config = dict(
    num_key_value_heads=7,
    vocab_size=8618,
    positions='rope',
    bias='all',
    init='trunc',
    beta1=0.9,
)
Each number is 128 + 32 x the weight over its row's rms, rounded and kept within 0 to 255. Layers, rows and columns count from 0. Numbers have three digits each. The size before them is the row's rms in percent of the matrix's.

# down: layer 8 MLP down (transposed), 1792x448, rms 0.0448, rows 98-144, columns 320-383
# up: layer 8 MLP up, 1792x448, rms 0.0432, rows 99-144, columns 320-383
down98 111:143183209109130130145093111122146142181143086151081099139136153156109110184140135101114153123146107092089130184130096076085099150136103124171122043073116149196083115054173128102134149107177137
up99 103:154133109118095155088166103069021185122139162150109214167085119105131139136141090167189130117088115148089074093126146133123154062083093136167096079116183115132138090150174170159127098115112155
down99 105:105164133123150075183116119115079070125109097151141076118107098162138183129081122163137109120106104079128123118139114098124083107139157152120139155146174168116021132152115124121126143126089152
up100 095:107127135096147121130079062145089163156130186107138062161132151129116140081162096190137082146115155111124135121115162145142157117178058101149134084102134111078096107063149103160122128083096131
down100 094:093087163106111134124156113128211137110151110152147136084104113145128117176138143116093193109171107079129104104116141044147144091138220143161144119067088075136129090066130103150146078136092144
up101 103:102170128107071115124140093117108121164062119154180150147089154121125189088085145124077080126101064103043146156133146125146184148129136178146128104156161137115166145111107109170150145177115121
down101 102:111079136118107089127166101048183158098134068123081168165132141101131122115143197157115146086140170149090111166132121148120118149091176113162210168092097134111115126121132100125154194121095098
up102 093:124148154180155106143121056158194129096071132155057097151127138126167166074089146071194152079177122082110156121148123080115141118116101115087107088141159098158150161114185182147169053102131148
down102 094:143168082135126162157155116170196146159159162092111191105147093095127137139129160176172144157100191113144106148141166168138132102137126123076164097149148094138118150109147105155088187124115153
up103 101:122187139128183124147129096114138116146121162114168115137139111139140096110091135134155094125152132106127111140164153104133137074116119090192095134134146136134167161110162140092107128124166124
down103 101:091160142111083168127132132161106126134097178132122117139075136171106134143204090108114193183187117168104154130096125074171101114156149141167124166141087115174143050142177084137082176086149205
up104 087:096114112137076111175126155112153123187099109174144094159120077148164174150087174089123069164116150126135134164143125094111172168136139088127047139156140163134209119161131143171127130124087167
down104 086:073162113085080126147114087149095073126086151138099164133063150139135106058083123135162143131138174092114122076125075147114085130128135102113162084137120140123081176097164131124101108103164138
up105 090:113182133123150156122097184150106112134122118081176140102116145136128171166154073162134164149150099097120141154122138137100172124145131151120114129117167191073067134138162120104127168130158104
down105 091:158114199112135160129123143158102093128141075147095106103115103108148067103099124191145139062130131128139116111132178111133198144072112186168114171148098161110150118161136142106136112181106162
up106 100:156110153135116117140142166144113124161194122140148156168160171114104132117137143086121118156121139106127128095108082103115127150166137151100100080068079134165162197139132071162074065134143074
down106 100:115095119217114149099109077155110109147140148138094134130049126115125117080085126154109105182104097096136122119092099166182161116112184100146174122166143153142170123071203101131182123141061055
up107 106:140138161138193099161087140163122129095120149147122124147179119068154157099156125135145127105128143112114144166101179120114099066152151107127097113119150103137109103117111138123136108168127182
down107 112:156095137145147097107162204171166143157061162151119102132193144102129190089077107175202088135091121123167142130088096120168199091122131155122153082167124119082125173155155140109156118121065132
up108 102:165168102094143103192177147174086129113080117062135119167138123073111093097064163101206121183102146099119140069144158116146093139131114077160134095098139134100112098144104174135177072107141100
down108 098:131063123124164147147153150138136141181169102163093109100125120136092101163134177127086151126152132136131150121124151181093111144118175127130101087134146100151139109156187185134086101143105122
up109 090:088173131133176132132104126107135196073152080139139087169135120129106121078147225190163097157163114126080088090114108145122174111139087121179130124105090117124185129153069140096160155086110151
down109 089:134121124169072153125179141121145084078135129136175138125115131065180147133163103132120165147112135162145116134124130185171110162124119121121137116129161099136095156146106074158113091133180187
up110 100:134133130101236106119104152092096135089144145144134106107154103108127124210059108055172109167114177121131129134151097094095121125125126186165144142110115151140106121095071112153134127123118103
down110 101:107134187151101123089142155137085161148106129164092037166118170119159158139135113156143091125190163138115164115117142126189173106075166062104143044116118116146145120072149100155123212142140126
up111 095:061107138112155137105133109109105127114175172115130163074163159140138171123110111145123075125157053174176130124160107105128108121103165140126133094107187100111112067168155073163133098138154130
down111 091:135082178174117047111122093146071168135177073108121153186107136156135062125172125110130148114158156126145100120126146086165147117154123107147112115176099169147164143127117150118140142091097127
up112 101:189152133139130116127148085055149136054118191111123160131096139184167115115060139105136101144141139122084123143095085091113170116142115135127085149119148150119125114135077149208078164126083164
down112 101:141144143129119159115160096144128088158085124102136040117121180170113121114107153177137130186102101145121128207112085139105092077170154093156133094106097119085162109086149150162114171061151129
up113 088:152152176166131161124137089088145135125095082151099150160154051096105140168084088156185136189167195154137209115162115133130093109122147129175096114130130128127171147147061105067160116167122165
down113 084:150114076114092089145080130129138088115130180095140121108158154164123119136178129101130151163106081103098136112097119113137115139157090122170117128123135152132110133129115150142115188067178107
up114 091:135142154204103156141118105141139173110153138179112159110147172147104143166101129071108120170044175152052132149098108153069082169099068176139038090111164126117136137108118118157106118136132124
down114 098:142094190093144086131180148116125126143093115118098095168176102121077147148101162184128111113102103115145109120167140144131135137134190100127137102127130177091071118098135195132142132136173162
up115 107:074103196107115146110091110116174152128119160139065147131103144147104183112124114093089094120091099143151139100105077127127077105111060076154061122084131091097182129139118137153137139102137199
down115 102:146149138146127126132131111131119157125135163113148127118159145139050051112217094096167126060167150125160152110122168144129146124145163136156195129181129138097134155072132128102087061110144133
up116 100:147140158104139101115118126139080133026067157120078170202105164141154110124076180147149128188133112114120097114103091131146110148140172131132108072075160127201138171158134071101127129125138129
down116 102:174136119113147180111123099219104174141145142140181090162079095140077154126039136111125101123121097106068110133157216131134149096114176206093142130115093133082135105113109127157170145110081149
up117 094:154125220117136177120150103082132112094118117111133140093098160136066143174156161099125104077125104140142117085113134102154106110125100108089057164087160160133062123081130130173120154139178126
down117 098:140200093109170114128112209130128114134151126186164101134154074140175159157152110147155100070140136150088124106164128053132134142095136074118138109099179082123137158136131118149108132135141079
up118 098:142167082106109113075072128130093153107154111115163077129090110113156176167125179098158112117139138086063176151028145106126146158110061157154126146138190117170142063174167119109098139162116137
down118 101:098185142150145110131056165108140130145138103106125114153149161208140071164137121119165134089108064150155075174163157150133192148207143177135120073145125139167089174132124151171128113112124130
up119 106:120083183214119076123157112040178111160117149121079109160187087127107153155117162080097152121096136137182087147087149082159165199095127114129132128074196155080099106123129130155119122107148175
down119 105:149113165111064129123105109127121133111152086107115126113167131110134176163115156168177111085176131135117219160097148173132112052139138165091130121158136087159190127153102144098098110159075117
up120 103:127154141112110146160115104121086114145164173124112170156128143121112152036150151158138145105091122107105133183070130101116131141160143121134132089115117165155139096092137165132131119076119151
down120 105:160057142131111136111140176119183114103141166148092100109105116117098115094094107170111116113105169078070110211170086184135114113156128127090197105157106139123135171117126124113192112124082138
up121 097:175140092119079110179126172132156141106113078117122101131123136176156112107117133095140171159141186097129076158108141123142154166169121119138120094142141082153065093071089172149127073157154129
down121 094:076097136149192081255122140091123110113155126097167138103076128140147144149131089090108132141152147123100155157133110177141188137181128175165128184139100149198171141128136170072152155117130169
up122 110:147133122145145078068165129150155167188197097172148098124121141120115081126116099095121141117094185107099073173150078040089151165073084151138067106121164061096116108099156111128112142128103104
down122 119:165156153054121190124135154138137139136162128162159109132130132096086129107140124142162159110132101131098113138048130078096080175145120093116146149161140160113112147087094060129131148125119120
up123 091:118174066080167152165127099162119163143108074155103179110134133129197120146075196126144106215086180087049180158063131138121138135101106118125045061145142122139180138115087127156109111158136139
down123 092:133100183111148169141112173198110117130101163126125122172129058109135113091159127155120134121108117119177151129183144124152128137128220094090148079128073117085084119155134176131153157135133121
up124 114:119135160112146103127118172097123177126101109162015169151101117093143173106137130088070164150134160116093063109100192112098124115100171132191098133094157077132205188144176108083116152098146118
down124 115:179139098120094110128121175136149118157065119111071147139099163074191112091163153124110083114163172158163172098113162110066078132116159133101149099180136081149143132130177097130110095175100090
up125 109:134104125121089148106118100122125158166104128148128125115102169187164163116145129079216147136160055097134116111098132137071061113112053137108111129108136113134143143202135132133098165108100099
down125 111:121076115114057145120126130087069181134117112139163159152126178153162121138109124114136154079116119099136106078103099121080105124125095135188162109136163097125130120190124097083138140151084217
up126 107:128162089169106149153082109132127104114140116128146134116115109143120201102145153094092094161108057142089112206134136065114107151079117185157174112062104144176150184170123168093139082088127180
down126 112:123130144141126101138089097125122181071160110186148106145191097183129088133169086149102138145155111070113134121085092147123138160125203139132153161119170169147077163105146130059187121124118172
up127 105:106139166179171152138112077094125129141109123172140150143174110161120150077107166102064137111097178135093154122131096125100163158119171165148128025072132156109145091104164082138119062164168146
down127 109:096174154143068150096216128113079124097197118116095110099160112097098117164120122159091141106111127158090115100141098086114100097093151107184167092172160131125117122200085096116152139134147112
up128 098:116130123175143138102170140139142146119160130174059146180170156137092159148124199086133093130132119125079097081115120158120095123148211143144152164202120067132131130124163114176093088124142134
down128 100:146163141157120119141154134079140148111181122089131145135172153126113102104132137081082098149152126132119093144134179152102121110089116110185161084092129131096131129160090144105078130103168168
up129 182:073114124097143084130107103187095136078132157200065125149136133097149158149096165083100137131119137115133120142053128095040099109100126117138089094110175143141148084106168145162161133107149205
down129 072:096138126144135102130108114155116119118144134158103132126132142112147143166124123134116097132083145117103137125122128110088133126125101112112079080114167104131150130103142120153108094127127134
up130 101:103137108154168145160153156111117187142116151133176154113086171145080140185155124159122171085141116097072114114077144169121135140112101114159064129121218129160175109166081152167146107132148151
down130 097:198121173112103139110087114128164120147221115143078130078102146205044090142157127135174150123145134131105153169188168165181136154134222126176165101118112128122135185151169084195092138074163169
up131 113:071104095105097139142053122162093119146107163159129116150127106170121124133124150073125147138121094116161123120161094142087107110184167240118114104082109108129082157061142137175097127149151148
down131 111:141084148126158195167162020176089143149142092166125132118184194123128114112077118103070147137119118147082118100124127194110116151112085109128116158142110103102101143164096196136112122103136161
up132 095:101126086078175105207152152153172081186117131131115181136171120180127118103087071168124188153075157136106087145136154131083114153122081165086116159104117062080110119145100174170173128144112122
down132 093:168205070083167112128079124133118132145135154058132160106128074096085178163132122150101174105183128113103118209130113119102136119148114083136109198195146159130105089040099088138157107154142175
up133 107:127157147165071096102141129126122090162116153137126090143115152130124166129149232114083126126126115107097105156139094056118126126091095098107100090116140112131119149050124077115119099120151107
down133 107:146122063179130158105138152114147067118144108078136140095078086094092107138169101108201151100183134136095076132190123172118202150162175180119112130108076172087115167139088117087074158102157126
up134 102:123146149139081100084088149137098144127181076099096154081085142108110118088088156140148115056100125137109069174066141184100123103025170133121138136169162173155128171106175166134167145068117133
down134 107:096123196138155183121141139143144087153116169161102172095111128129110180105161134160134167123161187148103132102133124131050092105126124119164153119135144159150145069120091160160160150167095149
up135 108:051154079120146086135159123133205116137114116208072102182172132091154153123101107149169095064098080069151169104129120092125115158184148161119078103114126167088152108121183146109201104062127171
down135 108:148152103120140169090123153108113172157110133167126137175101213091133104154185107128101152156159125080123106109122172158098091138095146095135162103143098155153122147137171102072121167150177100
up136 108:121109101171154087146096142127004109088107120102101184163144160083179096116136127154154130130132163126151118176078087109117176164114138162107105078107158141154125143146137148126080150068145165
down136 110:153167113163191166174122148104113165075104132145112078112096085142103162142174200054085073107150112114101087129166194132136130166161174099149170097143136114153156107057125085087134159107127102
up137 102:095151132114122129121093063075127169114118165160174083170131121154150126122145119089080093138103110158126087119101104046079154180112092068139105146136147102084131153137101100100155111168117126
down137 103:110161141111184125130065078107125154128081140144124129119107142183097177145109189128143149177140095106086124123110115099129120147099123125154123127161145150064195155084156145123176127124111152
up138 102:090145127141163104082129114165100175153122130117078105120091125131140111147146169141193156191119117125147158202125124152109152131134132128100074146125119129138138097170134110105136152102131126
down138 121:122160192121157148115134121167135129137107106133087175170110135070136126146107128179092111135123082115093127200151101144064103120163103176206139104149137160117109087089140154121140104139134114
up139 094:105178136083201156164135116147131168094150094174097130208151041155137133111127143108120108164107122129144186115097090137140108103153159063120130132125113104130163172147153094197105147191142109
down139 094:139082124138190115093090123053093176146148160119137123170135102156145143072105164127189136155114173154165114090155055155172143136132120176108148163101083150137105098098143132072081146151159161
up140 099:111172204100179086193125149129113117161126136169136127129123133109140107213110195129149115164135104127160138132110098172122124137119099201104111120098182135102074140090155113138080107105117168
down140 096:142109132082140168133116135134096095120186119108190107115157178139081149095168159105114141162167104086133109087145161195123142087179161119145189108127137107114153122078165071112128098116145098
up141 109:120176158128148131101100065103112104128124176131087103156134085133145153109135209113096067163139092128077132101127055104137129175151169135200142138118159120135159166118159146086128058097184184
down141 106:161135130118147118140088097122122092110146079095144102165105158158122126122121146114130087122102095175134190094143090123134046125138111142184125113145148148160172128125120055138161169099105205
up142 087:094131147175081175173130177122136103119109118102181159139143165116148146174109158124135084173099057074093110150120105063138163170133155152129097160145103114158168202075187149152106139175122109
down142 089:123141102163150130098201177133150133134142143171081118145155096146143100060096131127126143157118110125133131171149106147167142096116129099061158118117102149110170122104146164089110154109083163
up143 105:110134115164116130137108066150105138157100185160112142152106117117128143078169084131109088108121165075153159140116154112104178129164115157116064064097121152135162093075162161140189160096157140
down143 106:115139188114138162126125145073212138083117100137105145100144161135184162148120113123125161109148129133136169165111111186143101111171140152119123114116219131169119140157164152159135134077091132
up144 104:127155072151192123141149155105117083130121160045129105124077164141135193138154151111136047099098080152104137144111113129124137119130112135154102152141119112100147166092120087167098116171114102
down144 106:102109123198124199116122110133135142058066100087121076077085132134152160147175144157113123048082137188144113186170118164160109101122113086117177123111143104151118100124077194176081127141131119